{
  "n_head": 3,
  "d_mlp": 1024,
  "norm_place": "pre",
  "rope_fraction": 1.0,
  "qk_norm": false,
  "attn_scale": 0.0884,
  "tie_embeddings": true,
  "init": "normal",
  "optimizer": "muon",
  "lr_head": 0.00651,
  "decay_shape": "pow"
}
Each number is 128 + 24 x the weight over its row's rms, rounded and kept within 0 to 255. Layers, rows and columns count from 0. Numbers have three digits each. The size before them is the row's rms in percent of the matrix's.

# layer 3 attention query, 384x384, rms 0.082, rows 68-127, columns 192-287
089:093110109127102141166053130124146093108129118127140149106187142126102126147114144168182110076139152108112153130110147097128117140122141139154091113140134181146110130114143146120142148150113099140152133159135114113116118133142180150081101136134183135107137171100155160121126115091092152107
100:115156138139140087152145149117132131158113111120109139157085118135141147123117132135119114155131104183142140160134103112115101107111144133103115157100133115117124156136174174125168116145141124105155126111126104139098126143118124142103120161117117074134148114109177124102097157138162069121
100:132112124097131108122142144109125127084125120100121137123123108125101104150146120130121161129123114149171148149129104128096129187148133105117110174142127125152144141111068143084117091100095120133106144171113171148153100166107097156088125135120109133108092115129150138105146153129140111108
104:119145121095122105111127142113121140133146111126093140110074133100153075155121142153158122112144110110104123158108142131142133128078128134128129105137099162065136130122140120162165131145111123130124163143078150113120137129140149129148074070146111073173097137150155144094110111126127113150
097:086139153108159137105144106181134113122138128100155076111139141137176111103098144091133109134132146150151130164152114122139125145130128141131129103129141126121136076112167129169129136117140150130123116107089150112148150120144173142072096092167121121108123154123077094072087124180134135107
101:127153079153172161141138106159147099155112162161145100107144175118126096109112111108152136178113119134158131098107190120166152137122130161124104127149158154098107136114113137069125178118126136132133126168098152114086108126165142113095137118154175121094143138126120113150184110083102130115
102:084113128104153119095134119111130161085124156072123099099100181115050147130130105121099118146156128158127094126131131105115150143162116089159105229105084118169113151108139152145099121122161138159200107142150138130124120113129169158126102150090120142092115082140090114100144106203148141111
103:115116123106098158134156115114152134106125153092154104154153101126105135102116155130122119109120094169132130133174141124136118128158113150066085150082133140148143128110160119130156150183116130113166142090140130120111116126145114142159115111161145158098121133076075139102140096141164110105
104:127138116179111130122154115132114146087145100125128099122141166123126065102104123108133133112112098092112163098146092121143109090123132118138139145128095124144106073148119126133120085124174148137186102142136114133145189163142085102145122110130113164117133144146208172129132107143098136136
101:113162147103125124186102129160145090106122154107120116119118129094146147127109127134164117138139136132105143102111154091153082066126084120107096153151109109145123099085122109146129136121114108093179144115122137090104129154132083089014101091144104143171157117109099166130119127128134206118
097:121129110140176143164133145168123102167081151166121139107147115119177150126080126175098145121126117131122104130126145196133140096117075090106116124117119131124098165104082105139108158086114173109112152124109133126114085111143148061152141104155129122117099138135146125134103128136153148144
097:130108116103125159144105160126120161135143133118124119146105144117126120146080170139131127166150106161135081126106122117092141104163132157121111157096118122108159091117088146125148105110129104107175109131141128113136132137132119085131143119106094145101125184121144143141086137175112147088
100:101137135096129115138128104174094128152133125144091125142138127150125083132184152132175109195134158142144103150140144145107184171139112160134104142135109140165127130151122124112156147100099140122156119088131112135136108115114198132115156132131117133121111161145097122169189120097112158137
104:164147128100118094135107168120172152140156116094121157113130136173112118149104115135108103190087139134099101115133141098136152126156152077140127126124170173133166143115092112125114137132151115112157141097154135174128127133120150156092137103109114129089164181132132119116108143125128116148
110:095155157068131198126130130138140160164134096115135111113143134142100089126137144146133123135121115111124114106148150149112120157199155141144148127139092206129175158117098151131108149114165138090116142110142136149131160117161113082119145132126113119133084163144042106153132130165121150135
095:119117110119162094128141097112128159107141098071088146089129101136135125156116145158174158134140171118137098148122151092169117208153166092107136110109128132137099087164103114142169169153179114120116136129126114109164113157100162104139146096110133166153167121125122133110182115140157122130
102:146170122122100141106145120103101119136124100155129148120086121130132111141069083099113123135159109100101134111124185163126106118146127157105115114119124151125192135136127128105107101132111146151115110156124130149131132121141094160111117133173098117169139151109125127177081117117170133120
104:144112123130092144156156127075136137124117116140142121094147146089107130150117141162114152134125127153154118145082130109179146164141131122107115113158135141158101115107112152120119111144127152111127130114099115125130142087134123099169133082118128163136175170155117105108130171128151118127
106:126145153123125115125115132076127130149169138110160121112119100219137152116115157085096136146122157133083132125138123145119137106134149140145115085139136114174127125125128109131112073153141111120110092130138154104110142130166166125107136097122102074158104119170171172148137128119113149132
105:135118117127139120131135138129125151144120078092127159113104140095135137159127121150154078081125105158129122111119171084160128073116115079136131140143117134150089169130110125104106160198103155120139167118088110129093129118065140141094170155130100141150161146142131079132092175118123160119
106:123073130123143093120151118132102125097092124126143120154150128128135151165106144117128119120109135130139103138097091075131125102064134118145130126135125138132140152122113109156140160165137102135142120136123105135173102113164127126094057113115164123135109184131110103111167142148134102121
106:118102128125097155110148141146149143117125117138139125149106132091113126132116145148104107143136112131132086133149132125112115135125093137124104137110131120143137185165102144135183146122145177123111136087085133162090160148129149132122099128133168154154103130116118125165144085097130167126
105:115166086146095119107085132141144180135142079138104136168086127111087143132114112164160160123148127123133103132140129113110157155158124128152147089128109144095134156137149149130178142156144145139144134120098114115135103106128109093130111112156146153116105111134116103132100072114120099128
105:117107143140126127178136118133134129138150122185149144133130151136122103123151133121148166107092116102121169122119124122144107121114103133128095096128154108115102109128133134141098122135138109197106135137118165108106174127113099184131066119085207100096091128114100123131162113160179099116
106:140124145161148099114141147113055115114121126146143102122144149174174090159113116105146126143102181187150153117120113114161097115123129172109105107144114136132122116108132145154134126161134105124098169104155085154116135074147089159127146112131083133133164140151141095156129171119128181109
104:101111111161121065125193153151157157114095147148125075109141177102147136134159115106133119098131139088121072170151098132102145136100113086140091118107096150120107152125136134150142120162143156133090120104121168164111157125115119170088125140143131131125117109118070106122134142101105097126
109:176143138147076123153142121135158111115107092137124113128156164121156170123138134108132104116106113089118106150163133076094163121107119100145175165127131142114143148100125157129116145151110102115145147132140103093117118180109168121091100100117132099131144126107169113164147095147155138133
110:151089105109117107126149134112111162107113092200166105133113111154156102108170183104082128119089139164124151131143123079120102160119124100174129138104115099123117129095107135171146107090117125132108147147134138137148110129152116107118141080164109138160148106096127123132139094123078138138
106:146132142143096156119142129099138138132117159088156158125106135120151115093136106124119130139133151133128127131096139128136151131106099115131166156109102140186125111114145121168115140171148125129144145147133118119153126151160068164132135118144070134129137125113098169106119105112177130131
117:105142155110128168118162162123136107107125085154137154089114145136129146117146139147138130137115159111114179080161132116115179126130128126127198093135145138074132133143092109131153163145134156124123119131115127106166133149142127081129106142125129138119112158138140141081133139089133140149
114:128107123129125114154118154074127111149138088147126142148110102120075110102112125107120125112117135122154154087138160110110131108138095092162140102144140140148154092092125091131127122106114173175179125152144169084112154135120108130121137111069165120135127124128105117135153115102138140148
103:154124112099076124086143144128121148132168118123149126090089106132129090138124131138166127101121150069088127122114152130146110109133152168156144130148143087126133141092151110147167116116108159127151144077124177131102122125117134150105143126130105125170139142148082150127087112103137052147
113:094102097150166095116118119106105128102113115154106081078112117099171141172062135111112154170110138164146119132108158112095126072109142141086164086112169194099156098173114105153108159118153105084098103155111094154112117114115122087089153175121156153152097084140130121132158152126114150115
108:116137154085096088104109120131163105137169138132111161166132104147108119143087120115172113111136115155206163157105120180129104133102140101164143162117120139125124156142172113125140121125190122134112119141106074114105094105104141078154170128141132126166159131119106141122148135123127133100
110:141133092078087077129121104147114128114122099083130092136129115106115180121194139119177113135132117138109128128085120064129132112134126122086130162149102146109138143155134099125112136134078128104120084106118174149175161106151071163099096125120091125081126108145089147131130139143118124132
107:117160124129147121147113093129168089132139129107166147142147105132168141091104159172097137109126102078141125187146114089155094122095149100101098169104136135167152130089152123136127086172119112131107164087146151104122157106154125141174118174122135145124116145113132127110098144105141111080
112:124110114053166106107120154112150121122117165179149096128147137128132134093087125093131130128106170143111114093109131141102121094121105150147138175140120146156135152113102118131141146044108146103159121131135129098115136135142173108153137103126109123132126113172155168102136120116153115130
112:132166128160161158114128135107126151147105075092123138137184154167159107151142151113126146151110136106106129095126067107131170125131128084127133098100164124144122168096140140130116177124176115108139133121140127112133115124135154099154153126108126143102136162156155124129101127076132107158
101:119127121123137089176176136140138110110111116133139140148145120121125091128094112172139144126118095158158174156165145128142112118168082109144110137123107078143074112094095106152112163127130125085106115141144116134117107118167140145147152147083107130114136140143084170111155140137147140128
112:145177120132107152099109124132123138122106167122109100143111131112114134138185149114132086138136183151091144134140155132100172121167098098090109159143135085101163102109114161153167131142172142123124125117099089138136146101156134133096113166120131148127098119116125155132126147195127128158
110:150143152159122156132118168112151123136142124116076148146108117116160130153158112122150104131131116143141139149118118117125076128141113131150157148129109140137086110145111087102102089119094163107116112157118109088123111078111139144153116140145153163110132128159118156097113111126110113163
117:097110094158124119121119124127134135172130101173129126150090108102089119145143144117162174159131146162116150157079152119155113156099132112129115154112120143141136170128117151101097112115107129122119097124135104120101098150131111148074132178185104057095125090118087132113098146119160105129
105:157139166121106146093146124122109137133117160106153142128188134104127134153172156156156108106127112102084094139088135118148174157132148111096161153084130144150135117131145126104082127125138093125127167107147191092173118133170117166140180114135099091098148076150150162148145143100107174095
110:107117117178156137092132096165127125128140116109111100118154167152152124162144091130135138115121127123103178141131077089167123130116123132115109119158133108147112120090099151133121090114088123116142120142152166104167124146107101122104098104169110122128115111133126146144172128116138136136
112:103134138128117125158144157127111133121130125079119125186164130094145142126131112136125096099104167117145101110167120085105115123099138161122120169109124120140114144159104123151165117075142173157125115141128163126158147094134145138153141155091147126111096124077124123125110114149105089171
118:080168061096122134112120122161111117133083109154174108131172133132130140140106100168119146120123130149097097145181085122124145112092120127114125140117078145114118127157130128111085122150157130107069151124128117131166167162167166131167105143153171092131136122142125120132142119120139164099
111:136095109106130103174094138141146124175138119132122127168163118137156148106136092113147161138117137112179115117213159107128116157121102131146115138126140134130137144163161101126109149192097154167121115108151137132137125145073166126124099109122148134127113089134141094145131094116129125085
110:155125134139154106138149108125146177112158063121134098123165135126170142132105115097142179178168122113126135124111115153094151124108158137115111100124125104104113094144113141093106112172106095104132123133133079153120143130154126080144122111165156108152136093200143143166146134121152091148
103:160119151142130059146101131139130092118137131112081155107145108145109108132080084086160146121103095089157133140130149153132097120122108136114144186144175105135102108118149140116112143093133127132130129106078115173121141116128082121145100103135128112129143129148135114127125097116151092099
116:142148108181143155138113079114172116168133119097140135125099104117152152092136160143115154101128164126142184138155144120137105114140092103113149131123153091139114110125158138120127101123112126119146133118135130136114138149094161178080104126156126160133126127101142148065118115121113120140
105:118171141125122143154078130132140129147090144158123079088161113095140110141090094155147111134191135134117123081151131122162111137125114133122161122173132128132121159123138092159145149181144110119148142128100117144132104126062101087122110097134134167093093099131111155151128127142095123101
109:149151105128101126127090111112108122142125131092152122105119165125126139105129109161121116119138126130106109097139095120130147180143134142164136135102215067101163152111126157160118070101155125106125143111122105136166110139121136100119139116156119131088151189103102130150109111111144099147
109:109090146090130145106136111136141153115126164109109131083125123148113161160096188150134151107117130127115156066126096115157120121100109118162124140140113137103130142144109131100120144115103134126111151095124083101092124107162132127143111116117168147148103093116136229120158119098114134145
111:109104127106117116100185119120142154113144187103155117153124143142167136129096124124148078129141126109083131152100089115196120088147145119101124104095144097171110100141116098100117133121141115108158105136131155090139173164125141101127118125122117143104137135120161119141179137115120132135
113:140101143119110093146117123139116182108155085114149108111091134143101108119127136192127134140131121119146128128130113158177117141132117064112102156119174109117116112113139118139119129120087128118161149127142181145138129114160104096117132121082120126104127124137128143080106112132160120113
111:127142166144147132131155095136170109123138173163084114135094133170143082142120137136181157115104098135103116112105127142135121170103116129121100120102128106129111124138103129132160122097077133125139125119119095099146159173104152113128137155133101119149102149124152098121097130128142137103
113:115141129155086094135132117181131103091127148151142146151176114095148169150121138150116092145121138117111143123138145117103152130152112067069126164138128110107142131109111106143119094123117092109126127120136107139110101132123124099125167142121142172116128126139135130095174105144093116100
110:146126134114127120113092089116105161153116097108136154151113120140124122144127103131133118112148117114106201133163169081138128118158148128155131120136103108111155151158148126117138139155173151116115131142075170076111097132127092115076115096119133153127141090114144107165121114147188124100
112:114148199106091127094161102142133141104120141078114134122108139140126168123119158143112137127084121101108112088091143109125118152150139145139121126166127105121130140119120143122157148133129146121130097148154145152158166122071172152123103187101189102120142107119107096160171160100185179136
113:130102118107134092101078111134141113160120112109101128139140135115167164120137105104136124088153137092109174153140091143116089096137107129149124144098146122131115166144132132148122100120145136132134126103115135093106134154130167132132094097111142101187125114148112137098122119127126153161
# layer 3 attention key, 384x384, rms 0.0824, rows 68-127, columns 192-287
095:142128140158141166127127124130109129110124125100136141136073150121174098097113103119124143153155124140123069144131123185089163102113115119161139106125127129141121154170095111127164121127111139113112116150160155126077097128124114109119126117116127101171130142162128166082172134165155104098
100:115113123112113118134124129130113158124108163128167117093108097118106130093158158087138137089126106091138096118154122163125140133146123137151113102113170131151123126143144131136153116128118141153096172119187140114111126137155126147183170133121158118099165181126145146113132087122116135107
097:144145103118118129100098148152136149135120116111139112116160130134077133158136134086122128148119124151123139153169151124142136129180154092130089119129128102146103127149173140114168168113155128170159113085139125139105126106137159126147118104115141112139157131114157151136113144137104133158
105:101179155096128112108191107165155113127162140166131055105116130134077098088098141109137126139150157129126153138153114124141096162150157133125149131109093118108091139144159159145118116105162092098125112118146124179102138109129113104137109119153148122109097133112126114140096123087141116116
107:127115134124128117121151202110144126161130168141092108127146102154080147167189120121084127140153149133124129112120101126150105111161152077090126158148124098140122165112135119145096086137131137116135087138085111152124131119124117126122142093125133147138092107103158060155121127101127162153
096:125148157117175111075147145146130178150151146127126194149113094159121132132101127135098081133159133087131117122109138125135114113160131132134110126152167140142111109104159097155145139094124153124113134101121166135165107154123112114134105089133126144155140097162155134116115070137178149140
106:123147100147108109141121131141120109169107083083122144096117120110170122103143136138153139141133115123183134112160146106144155108140162203151159082150097142114110141159152121170165115112095126150101111127076069115101137149129141119138119136160113110080099168131132171132139113103145130119
100:130161091156143147134130138135167125132116121135128099124095134105150135106108103114146128125137127115133097146147145145127148123138139157115146118122141138123114118145130111126130150156142171097147141161112127107113143097170144151136125140106174143097144136119085115212142151131128106099
103:125124154142089135079096143138149114147094105107134125130163143124091132144116169121114152127148117157136134102108110106089123135097133167124099189117132140083116146148104177141157140133105155147100154134114147158176132115126130150125105124143114122110111134086156086114098140118092120113
113:132074102135111136090101119141141176153147120130167095107129109092108135158138129119114093156142159129129098118122111119104189148131108172061127158122118176128110117098136095119153116133142078154138112142170128177101123120130124120133103127133135136124145134102165144135166130148129127105
110:111118118177125144089123108149136116123171062138131124124184158101189117146152120115140135145101132117137132103161127129130096125120138128162109161123125127165155153109140140090147106154123143120134109082149139122159117086120101117180163140083145166085129096121118111122145115123139106106
104:120116150155156095159138110114153101094145111138100100129132138160107147092105110138157117111143136099102141121150126086142099148112144113142154131141150138143089142148114167155152096122130111118136122130103121121111144075178157125130105109095124134136141090116129099156139124102158117131
109:104155155136171107105121099108116091087113148139142122128131146117163119173115112123134124145195138128163142129138156121113154060132165103122118143160115128107119107108146130163078123137134134155118121120135165099141091125085162152149135095097117086158121092150129103123127125145107175100
111:100122127123112113135093119150141164149116170092159111148124108170135125118102123122131173111129120139152154177131122170096129155118134154094129151106127106144121089137104155139167097135130136138185113125110118133151090140099155100134153093159138128146113138101127127152137104099118118164
109:125097134141152136109140128123150170121097139104125103116095101122126118153134143113117137165143101130147103126126161138113122106138160138115142161106151122159107133129157136061141120096118113149116085152192146182131135167115107128159108120123167149110131068123203121091164134092129140162
104:110090131092126141126112168131134110113111162146094131137151134166084166092106151173099143146120052120134144121119182124131134093123096096095116132095092120146168140126124161166130128115136112113081156115124133172120122113181142166121097102133133113144150141118153122141111123106115110092
107:080147137130161135166153140128121153137095133154101146125096171159131103108130163188111106154130132099159087128128141112119128101168130135131095178130112120115102139138120115123153088083124124120120137104141108150140091171106160140125086103105117111142162126120130086150159151163108103116
108:106152123126124158132162153107147110136136126095110180121099088200183136146113156124074134129119118101101137120068126163152132137137103115133141155132117142154127090157126134125138109115124145162103161123110167110123132134140162120108109114115136131173112147159124127168104119165159142136
107:139116146122149144158122118133114115125148175133164123135207103136120104117154124110109161138172070115157097149086147154099144165123139120164100093145117148133127105147078159130122133133130097130096112128132142117146092093135122108098139118123177152116108134142144074150076078069164108129
108:117121154118078112144120131135110124082100157116134114113117128168098083143079119117084124149172164143110131123102081123116128128155124111160090135123173091126109104174083138145175133134121147160194174105165126115147114144110147146111081126158097156112138133117126166122145155148103167121
105:130117156142078135094107123127115141076116118131136160125163148117156143111123144110180147116166140139141125159135099124169112120095109104129132074202112154095161102131153117086101144136151104139137125103143120098129131131119144115114110102158186131137134111139123133124123106084127172145
102:108122134151165135139115097154118160130153125136130137121106131151109133141120115080120085122132149193125142175065100115191144114166151123107134140157136121131138092143131167102140127124096152153146157147139136122145127171141140086112106145154162125159166129157139123111130105152117136130
106:166085129106145108084130103156113105101108139092094122144127109121125111159120100099150158174117117113103109149118135103120159170149135115128132189081133138129130127155098140109141121117161165114115108115147130109179142146156125146173158128136116105130123142134119113186117133158118111115
110:093161126103083140114152110130117166121129140102140097126146120100133123128087119137116103129172159161146122135113157128148126168096136139114087134136123123131141115095122098160096113168076131081113119123121147121126118117162130117134102160113181122120123114111140088119123116169128149131
108:135146152105163099099143130132151129118156140115130146177130133102118150132106094109122144146126167130105081149129112117079080153100138120118142113110173114161131159132142158171084107109112160141102086121175118110144137118109147126159111078126084132138130117111152190089143150110177110146
105:100104103171148177124111082145119153139115130108176098127156124103106094112116091111167137138139156088118144138144123138173081192125116137121119118119108120119160177081115150131112125149150125116148161128125123118099157159152129089146133142068079122106153058146128154140137109126156112126
111:168129139149110162104138155158108144153162154115155121130129138089135118095081132128126138117133121149128116136107077092134100162129128159103131130147127116129074154160123102184115104110144133148172142157158096128114112147130163124107154103141130151137081139115115135137125111097140133114
106:079112108105118186103128112144111136143159112127195132108155120128123138157157114139119139087122109083147100145152142104143117122133145159183109135116089125127163072088109180086125113142129135204092152169096117098132130094114126175138146134112159175091145104133147103139127152109111125127
102:119126142120116128130135134145145136123130126080153147102112115130070147140139116117101153138138108125155129108133141125090134049116120137122140106137129149093166171111105160090161124136131129065114154136139147163126096119099157133114136133121185141182154100148125172118125092153151109112
111:135127124151128123146124139181144110097108113113132139152132124120119080179104092103198137139091138139121122191172151140134115138146112125136156091083162141178105151084156127134112122135127112086123130124106083096086113141141136112162164143160139138069113121090137115124151106159148129122
108:117130164146154167130103127137103126162157157094121110170146107128162136112128097146144116139145140126142112149131145115145111166161123101135104118142106122146146197093136174112094152129139112080108112135148093150082161169102086142135134152116145133133117103108174155109101119117137125101
106:136142128157133135175111123089131131165116080119135136151142095127093168145126140104123150175121133150107128179117143094110123156126147153128102123117101119129040119118131121103112117131128137152093169123149110108141158111138137129138108115106152119088116116084133096095114162137074125149
110:097050155125131142136151121107156135149102106123105129152093104148154074129128110105113136108118110165172123131117115124113156119130127103153129093123134090104100168135128124149159159127146127173176143139130106154142147107147119165120120149107127168066107134148157091135181087136140121141
112:129123117088141133147100106126137134102092105126116105124120104148152139142128190087137121152118149105116138144134133121112128132111105119084114133137105145153134150116117117145131086135162139094148125174158146078110146128121141125122138142133084144087125133100148203088135132153145111135
113:133082196138141119153159122117161127132159126133107081125163098149139136116127129152164118147091137141116137128154118145134110109112128136150125099112153059115083095105130146128107168120117144160133125137115158135099131134114145117081144137139161097105131148142125095128104099143144100101
101:137112092149145207101148099130154116152129140074152156149130145132083101109198122114096125081110133144114132109153142136117143133116145148107119116145103115139118195141088124168115088139110135147128135136168159091125147123166134117148134094111143100145113136127115134141152097140193151185
117:109134094128153152130167101096143125115118109105136112112097154123132133143152138137159114125150143128176135200143180090094116107106149106114144150144154097104133126130100123139110161149098085149124134142148134136154083084115147157082140153148123126084124142083117159148148143139108155132
114:143119119078114135105104127127091138158144146113122129109122161133110118135131131132103146087158124166136117151143138125147111158140135111124140180130137120128153118141092143113098074133148102088154116115129100129136131113136121145132221145111139131085118120135120143115134106105102123099
106:075147134122069084148163123128125122097131153085161165116156075149106153119150137123137126102094123112134131116097141105128097129116134131134092125142161071144113145141096124112131165149098109160141127118117148117163120152162104144143129130114165142107136166109151114074123119149151085138
112:169121122143153120146134134146177133106131124143137131094110113130088075162123151133184156138112134127151129117125160124123150134126123159129158094132133105164118123156135077148112120080065134123160141142116105202122108126142109126102154126072127136117144149138088104120085142146109113091
108:099134085143129134127105124107108155123116154103128118108144088112096134110109142132121141142117129106105108168138159090097151118164151151115155100119149119152125119112150126150136132155148131114136098102095151155110101129117129150097123125145112127129155146171114088118125103107129108130
106:134112148110147144170117115110095134123121133118139160133136144125137143096108127104119156152134146098117109147084116130099107109112152124112132107168105116116100080128138139126197120118143094124112126099100154095133150142189158130099164130130116128112133112103138133151155168128109098103
100:098124122098112145125113111122163135132164164105127171094139140105125145124144154084066138146110121165146140130090153143137131131099102119162202128135111151159122118108139076129128116121137083088140122115135106145101109147112170157085128137105122153171126159146065112157140157156117180094
109:082167106077122174125184144113122134166106127122154127143137163158137167097113145093105188152131154119141155123118114106073162137115107172137105127141120129168121107207113132123106107117118162115106095135120140129146137125119104146131117132138100123130163147128118149110145129152128145124
104:122175153147156113127156150146120158145135098162198089172147151157141103099132135151131137179169141135130121119102129173164060162130117112109119117132110133138168109123152156151117122151152154126102134143152136126111142158140147106159145161112113139098108142144137086193128095134142130096
111:121125098127168142117144104158154113107128145101082118120150161141096099143122148096152143135107147167112117123161139145132101130179120123147134131118125108139121114079152126141106116114125118155088106161157114134119092135094116100164115112120181120106141114140120128161137101128134151149
104:124137098088148130100193114159146102092116131121135111172103131146125143133102144161165169136175184125080164145125089163143123116159169146120122114094101115111149143127123147131146092122126127125126103156102132103153113100191139111107144127109155092137093071154110125132120123124137124147
113:117140123080072142094124105118114107114177142132149108141115150135124107180154137117111138162145153166131133100142130139098122151167121126153145141090159119144117148124137153137083105095123127151100099112124118132113151124129136172133103145091091156106142131131176110135132164145138125117
108:151188136150115149098095152118099119167162117178177120157094170128133075116128140137086162184178100173118151161095133105078147092143096102137092128082119134142121110169146098119126159123114123151157184127146144096134122137110078116117116115139144151143131165103119103134130113116077154150
107:148084113135160147108130127146136125116143122109134122160160165146099121135107103125160117104074163121110075192141115108140170091117151112159138119108150138156122073142162093147158117092178161103134163122070153121116122159125115145123109109111125104142133147169142106124132106141103103136
105:132088136119121043143125129110112067157166120139118158166133142163145189171150157123115113145107101120123118143122154113111129046167131149110129098120160116127157140106105151115116135131134123125113149123155130100129130152094143144105105152107066094157109155112132138158138130101126151134
105:132136138094144103104150127108131121120145137130094128126126153147114098158143129114110123095080119166192120134126130121116130147081144082134168156120140147094099133160150112128174106123167152166102169160118129103122168129179127133134124110127120148173163116137071156118166110167123171126
110:151107136114157125117168147158136134127140137138166133153103102140110114143111111109161121152119151110121113121125153147159153130152143149112096086140154169115137135115134117140157120120095144134156140112139111128158098112135154119154118113135143136149170142150131110113108117149136151154
108:135140132039125187111122129121151118187116125091095120095134101130155134129126135114119155115134104124155152110134115117140098113128154131139103170111127125103095148085097121144130152154127099123148125135082116173084119108134119090118152131159165146110156113132097113141125114122143164122
103:129170153114130150152119117128134136115124124100123112110175166130134118111152143144119121154156114165125137149132128087131136119141090120148191123149100111139172105138129088127123150127104096105129130076078143119122114143151130136136134137134124099147128116126133111126139144118157128119
108:151167132105097129127119138111144180128143107080110118125140123119150138162104138110115087148110163162076135121121104119164172103157128139096127113132141167120135137168157115112170156114113131147133164112144145152111104113155128126168124112131119097089084150149157133134131137141104101130
112:129091149167130096106123065106141085125122102097107135084103149127122124110109097132157131115140167141186097094113116125134153116161128128134136104101154144123097150128125120137159131102147192159075171132112088145124084095159123149123140170151136123153102151111128079154189125161171130109
109:151122143114100151154095163171100123123137135081107136110088141100125159106061112103147084158110080121116109118136129163134104130121168096112136172082134115168085143129121163104120163142107099132163131166143081140099139163095154117115142098128130095130162145106118102133113130130119142144
105:137125146122119133116129178136137153123150151123104099132134142140113132113142132135124067156121082160145151091128141133116136131125089134103128153158144155165115087154159096134171093091133153126136140141141116119134112090116131088157157149141111121080133137128144165129141120150122120112
106:153172116148093145123106134140110160131135177131140123081122130126150098125108164088178127128089123129132134174080129105101163125107105131159098125126079110126100131159133166134122124134156096207132159105152156131106105126108122123099188120141150112124089129152123127164133110136082127134
# layer 3 attention value, 384x384, rms 0.111, rows 0-12, columns 192-287
099:150121143166123123168124155121167124139128121140137109116063135108126113125165094107161101100131132102136143171105116112134091163110121164103161127131139134147093157161157112135149119093128156128114135144098135157096146157127078164119106124100120080121138127109157126127095140139121171140
095:154145105138133122161119130145125121182119151181095104085107115118133149156137124152121130084134125188108159151111106157131138067166101135124156155147134117160099124108135137197095143112135121130102138101158116137170121136111094110135137147104122118145104150139119122175094167182127139139
097:124099095109146166164137101196071120155120158127108132148136116135158160077165126153133119114120109141144105144139086155147117108142151101103120046132142120161151103138109126116112143109131140117188132114165116126155121149064129152140153133126124113117158064134158105157071111137099117134
092:148170136118158167153127106115110147097077125143122140122123121106077133159134152146126098127151121107169119165093135080146121132140155150097067105105152097155113136166126126129169122103102117151135136141155163116114152138114132134186091117135121130115118099091155163167151113152128144128
099:108113135094147145119126107156105103100117123151137125128104139153085151128098105114153135098141105139090106108121098136096121129136101196152126107086133111126134148151128110127145106143145147140164175153164154140129160143174149147140089152134085153157172102161115103129137149163154115162
098:122119137158166135116139100153144115148194136145109135146150133127143127129138120151116108108131107103072104100113125182071132148134125166129189129150123115107146131146124129127060157098084119121106137139170127100128139137101130126100118139092116109075150158141085156153096107103128111157
099:163132167128091161135106100111165156189154136105125141115090151145158132110129150128114167129126079160120130147145115124168129089093120170137128168115127154164141132160134118134140103138166128164181116089122149129145118111083147142141137155159096169116166103157116103119085123142110088094
097:135090104156145098122135105117184168095147070108132147165109121111117145165130158165115113102096106122128102178091140120160152139098130092167141105129097172103091109137111088169114136165167185088133133132147130117119119189095128135143085116114167124143156130134154116148094122094143194171
096:158166122123106142160151205107149169115125094137137124129096150122158114132095089139141128117163172159111147148140136092179138130133095163083134116169108109065137162140095131166136124104121144118116122136150118114106101107153135138155111136132125100097126124107141099101123141103145148129
098:111170160076151080163166147158092115139112155105131088140120200156083107134146120129139112114143144128096111178110142121085166149132131130135111105163148139118135106119114119144065144117124147079141132121115146115093134085125177136136161103104103155119121144082071119176110179110114131118
100:093126128110118132125145131129127134135118094144114118122157151131173154103080100112106148090114111162118151124129099106138118111148156137179067143107112100139133083088117159178115120139132132107144131102120125102115149163131111099133112160126120141151111157143138138131133136146137097130
094:145115142138171107150166119145144134158122135101120132127119160134127143119146114156075153126122151151095163102147135143104108134124128158154127143119128122156110070123141107120166150171116136108133090128178111161052131095098133139112138136127147075140161149161137160115156171134118096156
097:140119142115170117109141121113126147136165088138167100107078133118141098114090171124127130098125136139089131089129140121137127154141153146112132108135153158104157118103151146082116146110140125084153139125151117132141127093133163133138158132100139084133135143140130084139153129135126146130
# layer 3 attention output (transposed), 384x384, rms 0.396, rows 0-11, columns 192-287
103:113150125120151133124151150117140101130149162124150165138105108115118090142147124149094097153132145105108117113109159118148138114126111148123148133125139156153117111167096122113113119120145100162107142145111107091114171147094112150105129158113138130118126139148142118090190132090126088155
095:141150111143166137155153111128157103104096129128081104127154105134121084052117118167114111130122147155122101135176132097140131081124151119159108127144135114134151158156146148089144098141141143121133121077129090149117156118073118081128093115146158155106143176124151120134146156124131104141
101:119129110158098146154106100131110148114097179090138116130155116102102093130120130117135109147155147142105126109119118123196129123133146142108107090107128135136137125138129110133139115148145104086171134119143104127142135140158102105079100155188144123126184089128094128201129133127114156094
092:160108176137155109122104125127110102115108139110121135119166128088163135130136110094095132130106112156118101105117124123117138116143149130132107135075119107087160150093084105146144098130138132090132067080119124126129144072152142140117085129120089119110104122144109121174149123113112147080
098:121148146102147153163135094171074125145115083093133138151119128151148135188135093150117116107095119107113085152068169161122148172150134147126082144120144136143081128102082113135145134138113166165128134095150099092090099115205122093147133123160080126146134158120092133108148115132125114115
098:124081105141164088120134155193134192115154121040172124147099130129077155138115137156113143150127139097120104116122142151110155112109110142107135121146110077153166140116163124103069126116118114121147142094194126140124149135107114136149131127154131133165115144159133160120114155133126108125
100:132151121162136162137117117101124104120140119095144148130155126133113144120159161102119117127142144128146126130118113155148134129153095166143128133119145153100137141163172141133129117098119129082178111136109094144152169141141146104085113118121118150143100069148130148098112124147119126103
093:157150187106095112146107130164150149119144149114162103108115121113158117158103093108109110101159164121126149132135158136183128117128100125140126138131129103124161106157150124089108145145067098119152140127139164139130091101132100165110139139105126120083114151125137130145144170150119160117
092:089133127075133118103070145120160135141128153164132107152145144108115152132122133123154130083115153149161117110159134124092135057175059139184122133133159155136100110107123122130110140121187127109104128123140117135085179167095140130150107085134132118080084147116124120107115083136157085114
095:157121114131113162121165140132137057139090116079111175103126118134114130175128133173153132113126116114156131127089148124109093101135098150147142095086111110144159109138138120163125144156127114111085160124169129165135143141095094108165132155139123145087128105134192161105110125142161159143
096:150143119122166152128132120095131140130099132136116132130095118156126120166093161138176144128108133161136161117120162136163150095149137117131077135144083151106112102116106146116140108144152107090120125162139119133133130102138098152140088155105119108176155164115112166087121138112146094187
093:114072132135128124091133119172146133151114158101159134165105145117134126150113092129065162107130160113127065154149116123128146141083135142098116133129094144116123161119110137146115103164065154136113148153116102104128124144178089128160128162124144133147088133136095124115124157121083090145